python train.py --norm="layernorm" --init_std_up=0.0344 --beta1=0.9 --weight_decay=0.034 --dataset="wikipedia_en"
Each number is 128 + 24 x the weight over its row's rms, rounded and kept within 0 to 255. Layers, rows and columns count from 0. The size above them is the row's rms in percent of the matrix's.

# layer 2 MLP up, 512x128, rms 0.111, rows 481-507, columns 0-127
size [127 118  73 106 132  83  23  25 118 109 128 137 110 117  25  23 136 110 114  92 111  26 142  28 131 117  22]
[[115 141 135 114 154 128 183 112 126 144 158 129 146 138 156  84 113 129 126 140  66 142 116 118 185 103 133 160 143 124 102 152 142 138  76 139  83 122 132 158 127 146 118 113 103 128 139 154 123 140 176 145 110 142  86 163 157 124 170 135 146 111 115 162 128 117  99 149 135 103 148  97 129 116 131 145 137 104 134 105 149  83 132 126  98 120 126 155 138  78 116 124 147 123  95  79  89 126 125 116 140 180 141 130 112 108  72 105  90 147 124 162 125  92  96 109 116 149 114 136 132 144 149 123 109 146  99  95]
 [132 102 106 153 139 120 149 153 138  98 140  69 110 139 192 112 134 119 110 106  81 129 107 139 171  95 107 156 138 132 118 123 139 110 150 112 146 131 157 151 107 143 112  82 130 119 142 115 145  72 140 130 148 106 140 143 146 110 155 145 140  97  96  90 111  88 116 137 153 142 125  96  97 139 166 127  85 133 138  91 152 108 111  99 138 110 125 141 100 117  66 111 127  97 137 137 135 186 108 133 136 171 142 127 126 117 122 116 144 148 121 141 130 147 117 139 117 122 134 105 168  86 173 155 116 175 103 109]
 [158  69 104 157 176 138 155 176 136 144 151 141 117 146 122 121 116 103 117 164 120 114  95 100 141 113 117 148 140 152 155 113 116 163 106 120  82 132  99 145 129 125 167 118 175 138 143 124 156  97 157 120 111 128  84 125 109 144  70 176 104 125 155 150 135 101 159 117 102 155 111 143 104 141 111 121  99 136 129 123 140 147 121 112  88 116 158 115  91 132  84 127 118 133 125 148 111 133 138 127 124 198 141 158 104 116 158 143 129 119 102 171 104 147 150 136 118 146 134  96 124 105 161  86  95 128 108 122]
 [163 105 102 109 183 121 125 172 111 149 109 152 141  69 132  97 117 129 128 149 141 123 125 165 143 135 102 121 128 137 135 131 129 113 120  49 103 139 114 115 181 105 143  91 137  93 145 134 129 124 125 154  88 120 128 110 123 123 170 137 124 103  87 112 115 113 138 128  91 126 160 112 166 138 119 145  80 119 151 147 128 106 131 136  92 153 133 123 147 117  87 128 133 192  94  81 149 153 115 142 122  96 145 102 156 133 148 143 156 142 131 177 135 108 118 137  88 154 146 101 117 140 132 127 102 150  99 119]
 [166 126 124 149 143 114 177 144 133  79 133 145 107 118 120 116  77 128 129 137 122 112  93 114 158 111 122 130  86 129 128 138 135  81 136  81 133 144 100 126 130 166 132 136 122 128 102 152 123 114 150 130 125 111 138 162 161 130 180 127 121 161 139 146 207 108 133 129 134 114 125 114 153 152 165 108 154 195 160 152 196 105 136 159 134 127 183 117 106 121 122 140 116 109 113  95  95 114 135 157 132 130  84 159 115  99 123 150 155 115 134 146 107 118 119 106 113 123 123 127 128 102 108 143 139 122 131  81]
 [137  48  99 137 149 112 138 157 116 141 118 115 118 127 129 119 114 108  62 159 112 102 128 112 137 136 120 110 142 126 178 123 134 122  94 125  99 122 113 153 136 136 142 118 164 131 126 136 133  79 154 128 106 144 116 137 120 164 103 196 100 118 165 138 135  93 125 113 126 147 109 159 125 147 121 143  97 144 120 125 111 124 120 128 121 110 138 112  93 134  67 134 138 139 118 169 118 105 131 118 151 148 166 188 149 109 134 146 125 135  92 170 134 124 173 147 111 122 128  94 135  87 183  95  91 122 114 131]
 [ 97  94 126 126 125  95 141  79 166 170 162 135 171 142 141 151 149 116 131 141 150 155  96 120 129 148 115 110 118 119 137 122 113 124 178 105 173 123 135 181 142 122 105 123 110 148 101 133 115 118 192 158 147 128 142 130 136 124 131 130 136 132 141 105 132 125 138 136 138 175  96 132 141 133 111 114 130 146 114 115 122 113 110  99 121  96 139 129 114 133 136  93 142 102 139  86 157 176 143 139 127 141 125 137  92 137  97 144 117 112 160 159 207 136 175 147 131  83 118 113  96 129 140 177 125 111  84 172]
 [120 137 120 136 118 142 142  96 154 186 129 134 143 124 118 139 169 139 151 131 120 110  76 142  99 131 122 122 166 128  94 105 127 112 107 144 102  87  97 152  83 119 128 131 131 100 115 148 103 121 114 157  77 124 147 142 139 114 145 150  92 134  66 111 151 122 131 141 130 131 136 151 125 108 134 152  72 124 157 144 128  93 153 110 148 158 143 100 178 168 175 128  94 138 117 113 127 135 175 116 140 154 124 127 100 113 172 143 129 170 138 133 124  87 108 129 154 100  78 102 156 136 126 136 108 104  91 149]
 [165 138 147 119 155 106 130 112 135 119  88 130 124 162 106 159 112 146 145 107 131 139 128 130 133 128  83 113 123 144 105 128 132 150  88 109  95 135  76 128 177  95 123 112 136 138 116 160 121 151 125 137 128 102 146 121 151 123 153 109 182 137 161 122 181 152 153  95 108 127 106 153 171 172 108 177 161 135 137 170 115 131 142 165 177 142 150 125 150 140 110 130 120 155 136 113 136 129 144 122 107  65 112 117 125 115  91 149  95 121 178 118 140  84 117 107 113  91 149 131  82 140 155 142 121 124 110 101]
 [119 153 137  99 144 162 104 110  97 172 129 138 112 124 132 108 139 136 120 193 130 146 130 105 132 145 126 118 146 179 143 120 125  82 148 106 135 127 120 149 149 162 124 138 144 100  98 130 149 150 111 130 132 129 107  70  99 124 156 161 126 111  98 111 130 172  78 103 138 119 168  94 159 123  73 158 102 127 155 145 117 125 119 126 117 137 120 177  84 119 147  92 141 151 160 145 109 116 122 121 115 135 146 124 132  98 176 122  66 137 105 118 131 109  70 134 114 122 103 129 122 159 155 104 115 120 144 158]
 [146 103 152 128 152 127 141  98 145  99 118 126 147 153 124 138 131 129 132 178 139 130 127 112 117 132 110 136 137 168 136 140 136 143  90 122 119 120 119 145 161 168 155  97 214  73 116 125 166 107 153 115  74 140 153 120 114 123 149 142 106  93 105 110 138 131 142  82 122 166 117 110 174 141 150 165 151 131 129 150 128  99  99  98  87 149 116 168 144 133 102 115 145  84 137 138 135 130 132  85  70 114 109 101 135 119 119 113 124 133 132 110 138 102 160 110 137 148 121 134  88 131 120  78 126 133  95  93]
 [141  97 165 114 163 133 137 146 131  97 125 131  83 129 112 122 117 110  99 145 124 125 128  98 123 114 124 165 109 154 137 141 144 133  88  82 125 125 138 166 114 142 142 151 128 124 124 155 127 126 151 133 134 147 137 128 145 166 123 118 151 137 121 169 200 128  98  57 103 101 109 147 111 151 108 162 121 143 133 151 151  96 100 169 154 119 169 137 112 111  84 123 134 124 120  83 120 126 166 121 141 129 153 126 120  70 130 124 120 127 161 161 118 103  80 126 136  89 134 123  79 124 158 137 122 114 181 163]
 [126 141 108 121 161 132 140 136 158 135 119 131 107 148 152 145 122 153 133 161 102 125 128 137 166  79 157  83 122 155 129 115 110 108 127 128 124 114  88 135 113 167 141 154 113  79 130 168 159 144 134 104 148  87  74 109 114 134 156 158 129 127 115 119 150 127 145 130 139 114 100 122 153 161 133 141  88 157 116 110 174 116  95 156 156 106 130 175 143  68  63 133 132 140 139 131 134 135 172 112 139 147 123 125 130  78 100 149  78 136 166 138 126 109 130 119 125 141 171 123 108 162 142 113 108 134  96 155]
 [146 115 108 166 130 152 172 124 168  89  91 123 116 170 183 157  93 101 127 105 110 153 135 124 154 114  76 171 116 120 118 125 139 145 126 149 122 136 134 120 113 114 172 112 141 153 124 116  93 134 156 130 126 113 122 126 120 146 143 117 118 103 145 134 151  90 144 125 113 176 103 168 128  89 145 130 122 128 121 103 156 120  71 111 101 131 142 128 144 111 142 113 104  88 147 126 187 170  79 108 109 134 127 131 109 144  81 142 139 121 127 137 129 136 142 122 134 174 163 113 162 167 135 127  89 152  92 149]
 [155 107 135 119 123 120 130 170 105 109 123 165 134 144 150 135 123 125  99 104 168 110 140 124 152 148 134 139 111  88 118 132 102 121 137  91 117 128 145 156 139 129 150 128  95 134 132 159 106 167 103  91 140 132 134 122 113 110 113 102 111 108 154 149 127 156 103 102 132 199 152 122 149 104 125 134 111 131 102  95 114 131 149 127 136 108 150 143  86 120  51 154 156  80 159 132  94  90 119 159 182 114 117 103  85 127 144 117 109 147 161 157 189 137 105 117 140 136 104 160 139 146 145 144  99 167 128 116]
 [131 161  89 123 142 156 121 175 135 150  92 141 119  94 166 118 109 125 131 153 131 117 125 117 130 120 152 128 132 142 155 109 100 159 132 165 129  81 121 111 114 107 101 102 138 137 136 130 107 148 128  93 142 140 146 126 143 116 130  81 153 127  97 143 139 107 140  99 102 109  90 165 122 142 150 131 148 132 168 141 153 132   0 112 131 118 115 143 192 139 147 122 125 150 118 157 129 141 133 126 140  92 134 154 118 114 151 125 151 142 111 127 143 111 134  94  99 148 130 145 107 103  94 111 136 127 154 123]
 [153 132 134 182 164 135 120 145 115 107 129 165 115 153 137 120 122 114 165 161 112 119 102  92 156 103 118 102 147 110 127 141 117  62 189 105 162 124 129 112 150 158 141 107 126 138 106 115 105  85  97 105  90 128 147 112 123 133 129 139 137 137 165  86 138 107 125 126 146 150 161 144 101 122  99  99 105 136 195  99 114 145 112 102  95 148 173 113  84 120 109 109 116 156 150 106 134 147  97 128 124 173 123 137 118 116 160 166 132 109 117 145 112 127  91 120 105 130 148 139 161  74 108 141 129 138 126 135]
 [125  69 131 137 134 134 133 118 158 118 126 111 122 101 170 104 121 103 124 125 127 126  66 129 160 108 132  78 116 123 135 158 144  93 117 103 140 115 141 162 134 154 151 165 160 112 112  99 162 138  96  93 168 124 107 113  83 119 130 127 141 103 102  97 133  79 137 133 140 135 158 154  87 146 117  76  98 121 109 150 101 160 131  70 141 125 111 143 122  84 130 113 142 141 127 149 170 138 157 110 137 156 160 125 132 109 156 158 118 153 129 161 120 107 146  99 144 129 119  83 134 126 161 110 127 168 130  93]
 [137 106 126 127 114 118 121 136 160 121 115 129 157  88 122 107 129 119 136 150 147 124 136 134 125 135 141 112 130 117 101 101 150  95 135 127 112 129 137 126 168 129 158 160 177  97 132  89 153 135 133  70 147  87 137 110 125 144 156  83 145 104 121 119 157  70 185 121 149 145 127 170 116 133 127 144 116 131 114 104 156 144 144 114 174 149 157 132 118  88 168  79 143 155 106 107 148 110 125 124  83 101 186 137 135 143 126 154 117 106 151 119 119  83  88 102 117 138 113  79 122 127 105  78 132 138 145 156]
 [153  94 134  92 130 103 140 138 128 164 101  80 102 129 132 115 140 149  69 133 102 120  96 109 138 163  93 147 154 111 155 109 128 135 116 141  79 115 118 158 150 111 132 140 141 140 115 168 118 115 140 121  86 128 142 125 128 163  98 189  85 126 124 144 143 150 109 126 148 190 166 136 109 152 121 146 145 120 146 149 144 136 138 136 137 128 136 108 132 119  97 137 122 118 139 159 102 117 125 150 172  98 152 185 150 112 100 104 110  95  94 144 106 116 125 149  78 121 110  89 100  94 167 110 128 127 146  97]
 [125  82 112 116 149 100 104 122 144  93  86 130 122 125 140 128 128 134 113 128 133 120 143 139 147 165 150 109 125 159 134 119 116  78 123 122 120 125 130 122 144 137 138 159 142  90  80 101 129  91  97 148 159 144 173  79 146 165 160 147 129  79 109 139 168 122 148 112 152 123 146 129 119 208 120 125 128 156 174 183 106 139 103 125 170 132 195 140 136 117 101  95 138 119 111 147 136 112 158 149 135 112 113 122 103  86 110 129 126  65 134 103 133 109 140 151 132 135 133 114 133 132 111 106 134 140 119 151]
 [142 108 145 115 114 118 127 100  93  93 127 138 124 151 128 152 128  83 158 134 155 154 102 161 140 120 113 134 118 125  99 122 126 146 109  94 165 146 118  93 114 128 116 142 128 129 138 128  96 123 114 133  74 154 115 122 115 127 134 225 149 102 160 132 114 119 125 162 146 138 138 119 137 109 131 144 123 147 129 107 145 132  63 143 130  86 122 114 124  97  99 186 158  84 157 120 133 101 135 157 156 103 145 101 112  91 111 112 158 140 138 102 162 133  94 133 136 129 156 127 155 146 186 102 160 151 122 100]
 [110 154 162  99 119 160 140 134 105 176 123 151 126 146 143 175 113 111 143 156 103 156  84 128 171  96 120 124  98  79 104 199 145 114 127 128 140 129 122 134 119 150 132 116 131  97 128 173  68 124 100 139 143 173  97 139 145 109 140 127  73 127 152 200 125 116  95 101 116 119 136 112 172 124 115 166 117 122 118 150 136 131 129 116 107 118 134 138 133 117 143 119 127 113 104 147  80 102  75 154 128 122 144 123 127 128 131 154  92 127 130 120 124 114 165 106  99 161 150 100 127 127 146 131 124 149 124 155]
 [117 149 104 110 105 128 125 100 156 155 147 133 115 153  95 126 162 127 150 146 115 124 111 167  82 123 147  99 155 125 129 140 134 133 110 145 142 211  94 115 154 120 110 148 110 122 154 144 115 136 150 139 114 105 135 123 161 122 135 140 142 158  94 146 139 116 104 123  78 210 161 160 140 123 144 111  66 132 174 155 148 115  92 100 125 122 129 141 102 171 125 115 103 115 124 113 112 120 156 104  93 129 117 167  78 129 135 168 131 117 145 120 121 140 145 121 129  95  99 133 152 143 135 158  94 149 112 124]
 [137 124 135 178 114 135 150 126 121  79 123 100 103 140 142 147 102 145 115 135 103 131 133 121 145 121 137 158 158 129  89 152 152 108 149 101 168 136 147 139 127 147 100  56 126 145 107 102 155 100 149  89 146 144 139 142  91 113 151 117 137 112 140 110 148 110  82 108 124  99 160 124  97 109 140 107 130 122 154 117 136  90 102  70 121 123 157 162 124  80 112 161 128 123 125 109 172 174 135 120 124 162 153 117 132 131  66 112 120 162 140 144 105 130 111 153 127 130 144 127 139  97 148 137  88 169  98  91]
 [ 98 142 146 125 156 122 139 122 128 134  78 117 109 137 147 178 137 160 144 118  50 141 110 142 150 105 122  99  92 110 108 169 117 147 148 131 147 111 120 142  93 174 123 118 131 121 147 156 126 115 134 122 137 116  87 143 112 146 130 156  58 117 136 151 119 163 137  80 124 145 146 128 178 122 132 183  97 157 137 123 139 114 109 127 119 112 120 176 153 102 146 131 120 110 157  75 123 121 104 120 103  95 147 109 139 102 112 133 138 146 146 140 123 114 155 132  90 129 166 137  77  87 142 150 109 144 117 143]
 [122 135 135 116 127 117 134 176 118 123 149 123 112 126 138 167 125 116 113 138 148  72 122 132 129 130 116 108 117 119 112 140 125  97 105 113  75  84 101 115  92 134 140 147 116 106 161 159 106 106  80 117 108 161  98 140 120 122 103 110 121 121 101 103 131 161 111  98 134 159 159 140 133 131 126 128 134 124 113 127 127 111 214 121 152 136 125 148 170  91 128 108 153 104 162 140  84 162 122 147 108  99 128 104 179 122 123 133 130 147 161 143 154 129  51 130 147 137  82 134 181 153 130 143 111 140 132 110]]
# layer 2 MLP down (transposed), 512x128, rms 0.0862, rows 481-507, columns 0-127
size [105 120  66 105 132  82   8   9 118 106 134 136 120 109   8   8 126  91 121  96 119   9 134   8 123 132   7]
[[160  90  95 109 140  90 150 116 150 137 139 125 104 100  95 131 121 148 134 141 164 123 153 129  95 102 130 144 197 114 127 135 172 138  82 136 185 103 103 119 136 116 174 107 141 143 125 134 110 125 124 143  65 148 111  95 150  95 101 116 142 112 133 108 144 134 108 160 162  93 102 137 124 134 148 114 130 104  95 121 127 123 111 154 140  98 141 106 141 129 134 115 144 157  96 106 129 136 110  81 139 153 145 151 117 151 123 170  77 101 115 160 102 109 145 156 159 127 131 113 151 154 167 153 133 127 116 176]
 [141 118 156 122 130 100 154 155 169 158 120  93 140 143 109 160 150 111 142 106 154 126 131 129 120 127  91 128  74  99 133 144 145  91  88 145 126 115 129 151 154 169 103 118 117 122 118 137 132 133 121 136  97 122 109 105 126  98 141 107 162 132 163 122 111 102 162 116 108 118 130 127 163 110 109 139  96 139 113 151 152  97 122 183 149 139 154 166 105 100 121 165  99 142 125 150  88 109 100  93 151  82 175 149 138 143  99 141 129 187 123 141 121  84  86 114 125 149  94 133  90 176 110 123 137 112 156 113]
 [167 172 118 161 129 142 127 102 131 142 127 153 109  93 138 118 135 137 134 158 107 118 140 137  98 135 167 133 113 135 117 150 179  98 145 121 128 134 141 209 116 141 124 120 150 148 172 129 148 123 123 109 135 130 174 113 137 120 140  82  87 122 167 105 129 103 144 106 133 102 116 148 143 143 128 126 107 126 134  90 132 120 136 118 128 112  74  99 135 177  97 150  80 153 142  91 139 135 114 142 111 139 138  74 130 128 131 164 143 107 133  82 105 131 113  92 135 109 123 104 113 136 131 109 191 145  86  87]
 [111 151 129 131 130 176 164 144 112 153 127 156 164 118 127 103  94 119 112 129 191 131 115 162 122 118 144 128 150 104 127 122 187 124 152 163 110 135 136 110 128 130  82  78 125  97 159 157  98 103 114 118 138 129 108  99 119 131 119 138 124 138 112 143 156 114  96 107 168 106 100 138 144 105 120 109 108 111 138 114 155 179 165 120 114 128  88  73 136 140 153 144 106 168 118 138 157 119  94 125  92 163 136  97 151 138 155  74 127 153 112 117 126 102 144 146 114 109  85 130 160 123 157 149 136 152 156  99]
 [141 133  77 118 137 121 122  88 108 125 115 125 114 112 159 126 168 156 129  83 103 131 149 117 133 136 179 144 157 157 140 113  96  76 136 148 106 118 146 120 134 151 132  83 120 120 147 141 186 123  90 154 138 160 160 109 145 142 144 129 114 105 140 159 110 102 158 149 135 128 156 144 103 132 139 175 134 122 139 167 147 121 150  92  81 137  98 128 153 130 117 145 109 111 107 131 136  91 157 119 133 137 107 162  99  79  85  65 144 130 108 137 118 124 103 121 142 113 135 174 112 122 152 109  80 140 128 156]
 [148 167 131 123 150 139 133 108 139 163 148 153 129 107 132 118  98 116 165 136  98 145 139 141 118 139 169 138 130 111  74 157 189  97 123 134 105 144 128 185 151 148 119 136 148 126 181 113 115 113 110 120 138 122 182 114 136 100 131  62 116 155 150 136 151 124 127 113 134  84 111 133 129 149 103 138  88 125 120 149 130 142 103  99 125 112  69 135 145 168 113 137  75 134 152 108 123 108 136 156 114 115 134  66 145 105 130 128 133 102 136  92 122 119 116 110 180 122 149 107 128 150  95 102 149 134 108 119]
 [130  92 115 136  84 114 156 158 109  92 127  96 162 110 211 124  99 133 143 149 150 139 149 153 111 143 144 104 150 125 135 119 130 143 162 140 131 116 152 147 146 161 149 144 147 130 130 127 102 115 174 137  92 137 102 113 122  92 127 102 165 121 150 176 116 117 154 171 168 124 118  97 142 145 117  90 161 102 110 153 126 129  98 154 107 141 122 132  77  99 101 115 145 150 112 145 153 135 155 102 135 206 147  96 134 137 129 105 121 115 136 113 100 132 131 153  86 123 129 114 111 145 147 135 101  95 118 148]
 [ 98 120 139  93 137 108 103 131 101 125 120 151 108 156 198 138 123 112  82  95 140  95 133  95 148 159 117 117 110 137 119 130 120 148 165 118 111 150 134 122 147 148 136  94  88 116  95 141 131 175 127 114 111 125 115 145 130 177 115 127 110  62 135 125 137 133 127 125 147 172 135 111  96 126 108  96 138 113 104 108 111 130  91 134 119 156 176 138  77 142 118 119 151 142  75 120 138 142 112 152 123 147 104  89 111  91 149 116  98 145 136 130 120 134 125 116 149 145 134 151 114 155 112 122  96  50 118  89]
 [116  96 130 137 106 115  97 154 107 172 103 146 143 105 109 111  82 139 117 169 126 144 121 154 128 165 174 146 129 123 137 120 181 139 114 112 152 132 145 148 124 135 135 136 122 113 151 143 148 122 158 159 162 151  90 115 146 136 159  94 134 125 138 134 121 167 101 168 139 162 173 158 105 142 140  89 104 106 139 129 124  83 121 124  92 135 113  65  87 160 142 120 108 125 107 116 116 150 111 111 146 140  87 110 152 112 107 172  76 176 112 137 113 125 126 107 108 124  94 178 101 122 122 134 141 136 102 119]
 [159 128 129 133 140 127  96 141 126 116 110 138 125 149 163 117 113 115 163 100 130 121 129  95 129  78 123 134  96 125 127 152 167 177 125 128 131  75 145 159 135 108 116  85  96 160 125 113 123 108 140 180 115 113 174 188 132 137 122 129 162 154 130 206 112 101 105 130 106 137  69 139  98  91 142 115 146 120 161  98 152 102 124 102  95 128 137  94 144 120  88  98  99 122 133 158 149 104 138  99 107 138 149 140 137 122 104 149 148 105 136 122 105 152 128 161 134 127 169 140 125 122 123 112 145 150 158 144]
 [137 159 118 144 102 148  66 123 109 142 109 153 136 109 140 111 156 139 167 112 188 138 102 117 123 152 134 113 125 107 140 145 162 105  98 111 153 135  84 145  84 136 158 108  82 114 159 112 119 101 129 125  89  98 173 139 160 118 168 154 143 120 166 138 150 141 122 128 118 113  85 139 157 127 136 124 138  71  82 132 154 167 107 120 119 134 100 163 154 103 152 167 141 123 132 103 150 120 112 165 144 102 134 113 110 130 128 133 161 161 130 117 125  93 139 150 153 117  83  88 117 131 112 109 147 123 108 100]
 [108 132 101 106 127 120 101 115  94  91 101 146 124 159  74 139 101 103 159 129 140 117 132 122 143 146 153 124 134  77 124 151 135  84 129 117  94 145 129 173 161 152 124 168 144 134 124 100  94 138 115 131  89 148  73 134 149 144 175 117 167 125 141  86 116 130 156 112 125 103 112 111 117 155 135 139 120 108 132 140 119 139  95 180 137 133  90 115 150 162 117  96 169 123 134 143 111 146 100 140 147 144 143 158 149 119  83 189 106 155 161 126  96 105 126  99 113 123 104 135 112 105 170 159 126 147 141 134]
 [147 102 129 103 122  78 151 115 130  93  81 139 116 170 145 158 161 130 148 109 110  87 141 140 116 204 155 103 138 173 125 180 133 153 149  93 125 142 112 147 142 107 121 183 122 168 137  73 157  78 133 141 130 130 148 129 130 144 131 138 131 148 111 121 121 119  95 130 127 102  90 104 141 110 151 117 120 145  93 133  94 173 148 106 154 165 102 122 113 125 135 136 126 117 148 141  85 135  97 112 116 132 146 143 113 106 104 141 141 143 142 110 123 141 140 133 130  92 111 163 145 137 108 131  70 148 145  98]
 [ 60 129 119  78 120  76 129 152 134 164 130 153 120 135 101 119 162 130 107 134 110 127 155 143 135 135 161  93 125 131 134 145 158  93  79 100 106 122 158 149 146 108 112 130  84 115  94  72 155 104 135 133 118 126 100 149 123 115 156 134 127 153 125 139 154 139 123 114  90 124 136 141 103 132 146 133 161 101 127 144 146 138 143 157 158 103 123 159  92 118  87 137 135 141 158 126 106  53 146 133 107 142  97 128 108 162 149 159 147 153 146  88 118 139 150 162 146  95 122 158 116 106 109 131 159 103 151 120]
 [142 127 173 146 150 108 125 147  98 107  96 140 143 103 144  88 116 116 170 132 151  96 152 154 151 100 134 142 116 107 132 112 188 164 138 105 141 163 140 173 115 123  95 147 190 121 140 144  91 114 102 148 125 144 153  91 111 132 106 136 124 141 115  85 137 149 136 125 141  85  80 146 123  95  94 165 137 101 132 141 169 114 135 137 117  99 113 138 130 145 142 126 116  99 137 147 151  70  80  93 121 156 130 135  91 133  88 129 116 118  91  96  96 137 120 137 129 124 118 164 125 114 121 142 171 107 121 121]
 [102 137 146 132 149  91  83  88 137 172 119 158 153 147 172 153 109 126 135 166 135 113 118  83  99 138 117 152 128 115 123  73 108  65 123 151  94 158 100 145 125 148 138  99  94  94 115 128 138 143 104  98 134 126 126 164 132 133 138 144 110 151 102 159 123 175 130  72 140 140 168 161 118 113 134 149  96 114 159 102 146 133 128 104 143 135 126  66 124 160  99 118 123 120 148 139 116 120 114 119 134 147 132 129 130  84 156 123 126 140 107 146 149 113 154 144 177 104 136 134 116 115 151 137 131 169 149 171]
 [ 61 120 127 160 138 106  95  97 121 167 111 117 108 147 143 149 105 150 122 152 124 135  87 116 147 132 128 133 100 166 134 115 166 117 151 138 176 128 136 144 115 126 103 167 127  99 139 142 134 104 136 108 152  99 115 108  85 137 135 124  66 114 148 130 106 149 116 141 161 164 128 135 136 171 106 110 125 151 152 152  78 143  97 112 145 114 148 133 108 154 109  91 144 109 109 127  92 140 155 130 140 120 114 117 118  87  83 140  85 168 111 139 136 162 137  83 157 145 107 119 187 152 112 106 109 152 136 125]
 [ 94 134 119 112 119 150 134  93  96 111  96 125 140  92  93 122 115  86 130 102 152 151 146 110 125 111 155 150 138 115 126 120 176 158  88 150 148 120 151 153 139 110 123 116 125 153 144  90 115 147 146 164 129 132 161 135 114  91 142 127 116 105 122 108 122 107 123 155 155 132 164 107 126 107 134 117  93 129  95 113 133 143  83 105 189 111  93 148 160 162 126 144 170 148 132 156 146 117 160 103 122 112 174 126  93 163 127 128 117 126  98 155 106 137 137 110 176  87 174 125 116 133 159 104  93 146 161  77]
 [140 127 138 106 120 140 143 110 137 116 106 163 168 135 131 142 127 153 109 105 108 135 147 103 113  77 114 157  91 114 126 118 173 120 136 145 132 130 109 113  73 128  95 145 105 137  82 168 103 158  78 168 128 134 160 130 122 118 113 131 166 114 157 124  99 102 133 144 109 140 139 111 102  98 107 153 136 135 154 104 163 139 154 138 121  92  67 133 111 173 105 144 147 177 144 101 168 102  98 113 128 119 147 141 112 116 132 105 133 148 101 105 138 134 133 149 133 156 153 165 108 135 164 186 120  78 128 120]
 [144 127 118 137 149 105 154 105  97 105 120 139 111 116 101 156  83 120 119 120 120 149 165 112 122 127 137 151 117 122 117 129 167 136 168 144 121 184 146 162 150 120 115 109 111 133 135 160 130  95 100 150 131 125 113  94 106  81 102 133 132 132 134 116 135 197 137 111 111 178 123  99 159 158 148 143 117 169 173 162 119 124  78  93 108 132 134 124 103 133 140 107 133 147 127 120 153 138 133 168 123 105 115 103  79 119 108 131 169 159 171 110 120 121 128 144 115 127 131 111 134  95 106  82 178  90 121 175]
 [154 134 136 151 135  93 134 103  86 144 102 134 153 136 114 118 112  97 122 121 112 129 164 123  98 147 123 154 137  84 130 153 114 152 123 131 156 158 115 123 107 131 137 116 120 134 165 143 145 173 160 157 107  82  90 163 124  98 101 128 102 124 152 168  83 121 113 129 128 132 145  92 163  74 140 139 157 131  94  75 135 112 147 145 139 154 106 144 170 137 156 175 138 122 112 109 142 125 105 115 108 136 133 118 125 125 151 140 175 166 117 129  86 152  82 107  91 107 176 107 170 120 125 148 118 114 101 141]
 [161 116 135 150 125 129 161 172 109 132 155 155 102 116  82 102 161 101 104 130 148 123 128 163 153 138 137 125 127  98 131 150 179 140 100 150 160 144 144 112  91 136 114 136 154 142 115 113 122 109 135 128 118 120 171 110 136 144 117 118 120 137 153  78 140 105 118 143 111 115  86 108 133 102 149 143 192 125  98 155 125  87 141 148 131  81 104 150 167 108 168 141 106 128 122 143 140 115 121 158 123 119 124 134  84  90 116 134 140 103 113  82  99 127 107  99 122 163 118  57 146  86 118 152 149 100 149 119]
 [123 118 110  89 158 135 108 159 123 114 112 127 114 115 152 106 135 166 113 176 111 157 132 165 170  68 118 115 116 131 126 164 144 145 122 162 143 169 147 123  93 117 152 104 116 156 108 172 105 174 135 128 127 129  96 135 126 135 136 134  94 115 141  97 115 128 104 138 114  86 120 185 126 131  87 128 162 107 142 148 130  95 150 116 139 118 134 199 128 109 120 149  88 117 142 108 102 102 111 153 170  74 106 124 130 131 147 132 131 100  99 100 120 149 131 147 129 150 106 101 118 136 153 133  82 168 144 116]
 [138  87 158 116 138 118 106  96 111  87 157  70 151 132 130 155 130 124 102 156 106 125 126 165 141 154 136  97 116 116 140 119 146 126 153 125 138 145 154  51 132 182 104 105 130 152  66  94 136 136 142 149 112 144 116 131 137 129 122 136 168 123 155 116 145 154 132 125 135  97 125 102 118 152  80 132 159 128 127 123 131 158 114 144 114 151 154 129 123 146 161 132 130 131  67 143 124 149 119 132 104 142 159 137 177 122  99  85 107 113 179 127 116 151  95 151 136 107  94 143  93 165 135 117 115 101 141 155]
 [129 130  95 139 120 149 141 166 105 130 126 142 111 112 119 114 149  69 108 101 163 130 142 140 154 101 147 136 177  92 123 119 160 109 133 121 145 125 113 169 132 135  99 122 122 162 114 125 111 134 170 107 161 128 133 163 137  72 108 103 137 155 131 109 132 112 105  99 165 117 117 102  75 127 119 162 165  97 149 145 138 147 133 132  89 176 123 146 129 108  87  96 105 122 143 165 119 130 143 116 165 166 119 137 128 136 101 129 137 125 112  98 114 103 165 151 146 158 142  93  78 174 167 108  96 133 113 107]
 [181  94 103 114 180 121 104 148 127 124 162 113 148 106 120 107 113 120 118 116 146 128 153 143 103 136 132 122 160 110 134  98 146 139  96 158 141 124 171 143 151 111 175 133 142 111 135  98 118 108 125  91  89 154 130 121 102  75 149 123 158 161  89  97 141 106 124 157 119 101 118 147  88 128 116  87 168 120 129 159 115 144 158 136 107 138 123 105 137  88 130 100 167 141 110 128 129 128 180 151 134  89 115 121 115 163 147 151 174  89 128  99 156 158 104 127 157 142  97  90 160 139 146 126 104 123 155 114]
 [175  90 131  91 165 125 129 132 108 133 157 178 127 108 120  60 153 107 126  96 101 129 133 150 150 117 130 122 126 134 132 127 140 151 110 132 138 115 117 117 109 127 134 115 126 147 110 150 104 158  89 154 118 129 175 151 119 157 100 132 115 124 148  86 137 164 110  94 108 104 118 141 147  85 132 132 163 147 131 120 153  96 117 130 138 136 147 125  98 152 205 133 140 116 113 139 103 160  85 129 122 119  95  93 102  79  63 127  93 146 108  72 131 157 121 134 127 141 100 113 135  97 103 137 133 119 133 131]]